Each number is 500 + 40 x the weight over the matrix's rms, rounded and kept within 0 to 999. Layers, rows and columns count from 0. Numbers have three digits each.

# up: layer 13 MLP up, 768x192, rms 0.0487, rows 389-395, columns 0-191
# down: layer 13 MLP down (transposed), 768x192, rms 0.0487, rows 389-395, columns 0-191
up389:455488483509497512533473523471473514515525514441484463546457458515491465472483554546462505540498522529579552491443474616577520427581409434629484458550544528569490479439542468443532493485452542576540514587521425447480482467479550568482455518516520496449526470539439508550495495480489557497465512459525431509490500485472460551548498431505523518480482415466478494530532540468523483532501512557406508525506573516509512444551578455438530489465517536570462529502560480466469540512432462430556541516449513565513501473484441532427554582560494490487550472519567444491470576509510529504
down389:496422472516445535483511527561483530465539490543500572445558533542440533492459489488402515509507553552558524480439396461440485484577543520476481469502535501464503485518511513555472467421545531462478555491507436598423484471574560485473509491445513432530572505507473528481509531503533543544506501446436505514495480442546527599524505511452533570522523505466427458506475551505465531540467502496457491469489504439470412552526450422460512548435421437523444463530552532533519431473514437563609562422532554441488531498451555603518540471512455547530480456508490464509488473474516479504
up390:511506512444501546417515512468522548535485486460469513563520510557585498540453515519495464567491569469453470438542468483496529478472499513499574507481492496422458471410474438464478447513450515470474461514553523493440536471548422454377440539534428521495497496534464503535461520476482455518477446533533517497486438500471492494533484524494456474505518459500478477512486493450536486492538360547491607521470533536531502538528497400480490532476445524502557510568501515543523489530540447482499456578534553507518453537474565479530554478494512515567479521440433560401500554516463472444
down390:539476522486512496507497517474461507466511524518534458487553453537516449459479472504498533456492464586549560516505443489567495501487512539595478584515521476520552528535564427575552474514509500474543453520498538548459461553503491463495518503442472524487433492551548484473518516506509514477514559510524441441471502482512452541573455566463576591439504432514505476490500514511478562496468584493587444469443488552466485450483487500457467485519549477483548511541510478552581439515487569536473515484480497554521473484545503497467528485480556459433495460560428512495506456460516516510
up391:494489464439483471546533413480512550543541498587481559455470464518599535477509491537485452487486489551496522577508447420448438458406544521576502494466512462494577556488482447478489526488434492485486471535500499504458538510457587455441521509486476446469479526486513496526484469519502457506545536489485560471473509514442549494529516574504493509542528481510476416443552542470545468499521489488441500482573563466459438479515539550490501531457549544459469534579570518472466532479447536464464514510479494508486497535439558485516464493501516449533415501508573451552543483483513525468
down391:492516426527470476449479486526497511418490486421455508479493525521444520538458480522532495559504517418425459459623519457472476500459495483503461493518479467509492513440463493523563533486566538488484477528451492497507398570465456473463455487515548549535465527502580474486473454515423524574545516461560571558488509589465513478469481513450505502530554512463467576533526522513521426464474528429549496525480446525526495436433496562507424524479479458477492456457497529498492546583436539482513540451607500519478514501556512418557517491514453548431467463492447514424470470526482528510
up392:457461524446562494577630468559533473601508547508528479428535482503529446468525555528569489497495483490475452506527520515562536491466506481546524490496511566501653473425490544502546520510507410528497452426472523518489527495525501473503461530547480469470497514527527545496514529541405492573502528452572480525566573478525495514558498462485560580522536448526482542480497493502428446595508500539542482529484556496492505518508513577480539465498494518501502544564526565512485474582506519498523446443442453573476436558527575445431542515513568441464494518550494517520545514421462392527
down392:475534502512559510445469550466468480512499596514447478526556563565520520596506472464547554487499465490504540483493520508415465470501424549461511478546489427513539556547483494549459535518520564515446459498580507475503396474420502523533566514497478493447486509514452503529516480468515532470475527475423466537576490501526456539551487502594537458504529491474529522502524496500454494493470446427452522486474510465499518444475519439531557503488546477464479536518523503559477560408457476532477526525477514469607529524428473527487485490517496537523541405526495447502539529499502490620
up393:534452511549533507512403497576474472523509508509543559526460533449580531500536480505418499408448499507505497530511487515423538484453445562541531463470514466493505476538511447547498522574449499505461502517446520517463567500485478496510522406459416447468476544532543431461524522528492532562564454505486529466464434506484442527469539499455418430463486514495540530465513474496415554544539453426554533527482552490501537506477488602450467630472543434500605486530475513561580512484570446438469527535515503508513434450441463549488594562421517436483494445473572538483432505482554533529
down393:440493496503501506495531515466488555487488495420486573605474497450466537417490425506587521568481507453476467535433504500397582483508530477459479472575489519487540456482493518436538524463557539491541479456538529551527531513469495547460525566479464511462477497489427548531486457457517462480513484464561511487515521459541515555563499472549517474474454504477507477534534464477571592515495466540594499511516542535500559496492506466545510553549459558495429522478513602512495477539528500558543475489464409454479482509473423455499520491473508488466512574516474514551550531509549528495
up394:527463492502457521428472448494485545530433491453409505568532523506521422513548482561558446504489520498458536462452501459524569469509563550543537384436524563490590486549421493541545580442486493522497607512535510488486489500470566543449478524477568440501539439512478473510488532494476590549452470493504498471520431489463438501486563482545534564492425479506480554446541469480496526529527489539453514458460519589503525424566487535438486441441460417475491491501520545528478423452476485553502516480537548467465534434513495518446434506480408566493537541521454523469462563425531533513
down394:464526478451478488480490479479479537462512452491521488476468471475498468543440557504568507466408452527472520584541495468481436477404507489433479535494528543473554507487590523547492471468506509522511491465419507542493562484511499530448469476485517553510494511511501506457493513563478528547462589543474554444566507428529545496574485521454503536479485459446534476503484442476502480502525535517530459492539573512575512512518557506490505510504619455462490446560473512558479510501500455490483550472491478507444587522451584478476580393447491550514482500475486508409524484475505467479
up395:579521471495509527419438527492522536561597475487534522586516469429520486546581542530524477444475443487502470500501472532442561434542524534515491534571525543552504489451561456519450531480503528489501540433483516597486586538473521534449572542466581449481488542489442389530461483468509499505540517586541507527462579474467443490504495530536526489514538447506480440504488475503549502474522496483528444508472489530525437537555451472515555458446599520448504513520460519415481519579463426461516487494482538492592536437592569502551515563493485470586513486544453491506519543500513538521
down395:518473529518480463576566493529452474471444544442460487554511548579519501479464470490514503561504524498469447498538489505526464583490561471553515476439442509458469474482506530553503542549591472564524509542511538355566559437436488521517506508494548542468486442522565484526475515525471463509511477531538499508478494444510523529516550435508483606481480479516503520472499518525498504530486505487473476542514522484442547405522485510460417577537450493495562486561526513556478512466457557517544504515510420456443499490456456479521463457488567513459472521507559526492528445488540554519